python train.py --num_hidden_layers=16 --hidden_size=96 --num_attention_heads=3 --num_key_value_heads=1 --head_dim=32 --intermediate_size=384 --vocab_size=8192 --hidden_act="squared_relu" --norm="rmsnorm" --norm_place="pre" --norm_eps=1e-06 --positions="rope" --rope_theta=1020.0 --rope_fraction=0.5 --qk_norm=true --attn_scale=0.193 --bias="none" --tie_word_embeddings=false --parallel_block=false --extras=["value embeddings", "an embedding shortcut", "weighted sums over earlier layers", "capped logits"] --init="normal" --init_std_qkv=0.0588 --init_std_o=0.0 --init_std_up=0.0588 --init_std_down=0.0 --optimizer="cautious_adamw" --learning_rate=0.00186 --lr_mult_up=0.907 --beta1=0.95 --beta2=0.99 --lr_head=0.00801 --max_grad_norm=1.0 --warmup_steps=551 --schedule="wsd" --decay_fraction=0.84 --decay_shape="linear" --final_lr_fraction=0.1 --batch_tokens=[16384, 32768, 65536] --max_seq_len=256 --doc_mask=true --train_tokens=158300000 --max_steps=4288 --dataset="wikipedia_en"
Each number is 500 + 50 x the weight over its row's rms, rounded and kept within 0 to 999. Layers, rows and columns count from 0. Numbers have three digits each. The size before them is the row's rms in percent of the matrix's.

# q: layer 11 attention query, 96x96, rms 0.0582, rows 0-6,32-38,64-70, columns 0-95
# k: layer 11 attention key, 32x96, rms 0.057, rows 0-6, columns 0-95
q0 066:546499477513528540424479494508555464567587502445310554585518557498534534498516482477498559472497490452407429522494559486541522563583477453552591504466531540480545439487456418495519404478454517425502499519554442499437525417393474575455521519520505510432472479534410500470477566541428505466
q32 016:512417502415523476477451451391504546496433553541580482378620609553412494495517602439507533493453543540498503490523502515516422429502447513477475435511495519487506519502468464443455440516562444487560463587578561436499453542450492470572520523595506499455476490463470453499609517527464423500
q64 011:501451555450503538460488437466472495504484437503542434393546581572475493494597534443452527467513540515500410509449370486552394482534449505460478527503571503496534527531467493448437514474531432471556472547570540416452414478437520423561469516587456517461459565528430410545562488469456408469
k0 041:591456529476503472503507450515546476422465435479528536501620506563576493358490536456483450484479537524424472558579580501551496543534329446521515504405448525446506580488522516530526463516570498417468518544364490463481418574535485533502502516471527435492471509517455522478536516544513461452
q1 087:396525459548555567501484518553521487535469470522524572543411520534405483410459479499477505538519407570539561484492557405477546448526469605595458589486411569590526448497491510588547542556503473414500482449449401513507548470467442506471438538519556487498510485518467533495398488482525440560
q33 026:418500442584578532447453467558515474473394540511568518594448567434483502515448464545526452476539546492503502414547525519516520469594496661496465486456475535548515469562435482504544512579527515335444540479459483514469527473524427448497459511554445472564541445469454532511435444485470530548
q65 024:399512455580605514495489481549455492509438481518540484635437556422520497496454466565515515471537507558575526419497514513505556463540540632513468487456463546546522468520444453493560462584528537408415553445395498489467542458506398486466471514543465472565547490433520483506389501485464512566
k1 048:444528471497540568481527546529411518549509587543506506467388465475393546608529462548510556511493425453533540421387434474455540458430640536521490519596519504531501465492498484467463488473424479639493471431601496505492563413505521522487479510542478543475504505532590482526464502482485531542
q2 129:401550463567607563544520501541535420504517434480477499519478436507422510422497428495459573549472444615543541526429440431492600526447481591569434568542424500545563525538498507513600551499488502485532530468493546548505496418503430503452465573534580514480504469531480514464454504444570410502
q34 051:395601477515536512509571495553481419470557405434500435549440418442535523465498478570493540507613436517521466439415423503505545504566585576435513478519556480547563514576464463574544563505520521419453504556473515540464492404528479438520450528494501479558530535520492504530385448438483465527
q66 048:409600482475569521515572492543493429471554375449512418565456439443531542477529466575496565514573450572589497444395364483474555467538561600487446523553513501533570495546479475532555531512528503456448513500439520527510495393518465448487469531510492477540497536503535482520392471454510450498
k2 062:495514462492503501477518567520394467566538616531576466480465476495373476528505477513496490503478449476577513456423408519433548447421594610522478464532465484496551460481541491462453497446452535532529451446563550535480576449488525445475505512532435543417550498590639545521592467438483496501
q3 108:488524449453563609508585527465511525551545438550592560447467456548433457452583531453557409495496598444435433501484494421426483524485521463492472458497553441487433606526549488475518566438409546464544532510478519547440483483544460524497493586514484489473495430443613493431487452476574557529
q35 062:466580454500532475500598544496507459480632436472451536508453398509564457478511515469525476441561528455528466524460421488469511583499598385471580453485568412478461589584519439587460515435424527565498492519533493548486515533499523519493485506396451468530474575524524496518424471502500612513
q67 061:453585447457534520475611515518502442517646437494468566493429383509571487464508493457550468488589516463546480520445410444425515534474556424482546492525567430476461583545523462526495518399435507562479486477567469544504490495502528524493486517408452484531459578544602471492426477470548568506
k3 063:480508529515514500492519521564374482564547600570601443502472469468426510543497447518475471536515477504547528486463387545440541453414553589524465426548465499494584471437541516426456503473489502513484449491550543536522541439492527448497525529542417527432498465570630563547587477378530479519
q4 149:426524334459555560440547476566499486491578421451543521504510486454464549423510418489584476495513442584550472486353404418484499507505445481468486448572490499550517484499428566457559559459442463530478510548568465546531461477507486440507494475450470474501462544479514460454445426470574447450
q36 091:480541368434532435418536464394513506459451477529546460465558566500406509406453535494591423455471542577563513471443542442507443439508430595443453458566459469563468520480429476552535503506549438413446467523526503502548479569492467452511490519475492433474435518473545469513470459598449510449
q68 078:458537369432520481430558445403558518488489446491534483469541561480440523388477520474574412454493526562565510458428499404491440452534440590439441456580451463587472516489427489550520512506523414438454481498526491512544470551503488434517483509473485433492420543491554457503443418567460522443
k4 071:503425512500596472444489444450524463410501476550482594462552504612496512370478555469499533507391549523468475487484556473535493605501368526503517494417485517463479586531503431599511438476553548582511436522503547446489468498496407493476450516500532494496542570482474473495545507613530427489
q5 183:520476527484409441494470512469560531445371631559503524482566552526453465532458569525458502565448514483477539497557661491541473433526481506570437479494514574524510457445497523601497439588614502404499520380485468494542509531494462510479498472495565508491559463553445479504509532565453531510
q37 075:491507648600462519505533531599527511566492621504466452557477438503534463599607465514384622555531431419485535536611497571498499490560544400474544518469517549510507469529564505534465513493506449525485502496510511489443541526544527435509471482515523505488533492498413549497496501429464583479
q69 079:494459635594478460493538529588497473501459651573446473568491469520538446587525469547415616558514469468512568547614551600552548468556477443526550526471534576484527483470630523524482501520488477518481502459554512484451556507493537481449471508542499495484505453510409508478528521506499578462
k5 118:469532449486477517546557569489575464485455543454505526540488552448497393479552448538509497451513453499549507512620590498418562456543543511544524500484518406488515563507474517646527576528517547446568569449506404502436562387507500444511513497497542423489539486422381479536535501495415536493
q6 082:450540517565476442560448544474582504511495530496501534430524530566566496441558564477461498499424381497419493463421571485493562456570469527497474610409534522493477576503442504576531419576467555427524523567479519373451526446439482569468504510564573424529583465462487466466516467521513501488
q38 106:453630543479473516476559533471416559450480416512429529529511441502518458453526516528486487503491497443486502512497417588499495528502491413391548629469506532476520445481462547484548578530489518559519479581512492539463476451502505547482512376538513445470528538528537515552566559472644500639
q70 103:429622537462490510455554523459428563442470425522437548538528451518516468436499537542506476536497492439484497504530422588497497529506493432390528623474516532479501435484459548484553569528490529546536472587531494519472473445518509558481502386554529449462520531513537503557574556468636483637
k6 116:420498528583529510607424477548533491506537530438531469499556515484530383560429500621532502450466497445491496535465392496479514478513571554417544520537504541474442468508576429445493517474494536478573418512582434562450544470495540492512525529496542475454486440470663411525449509545524438509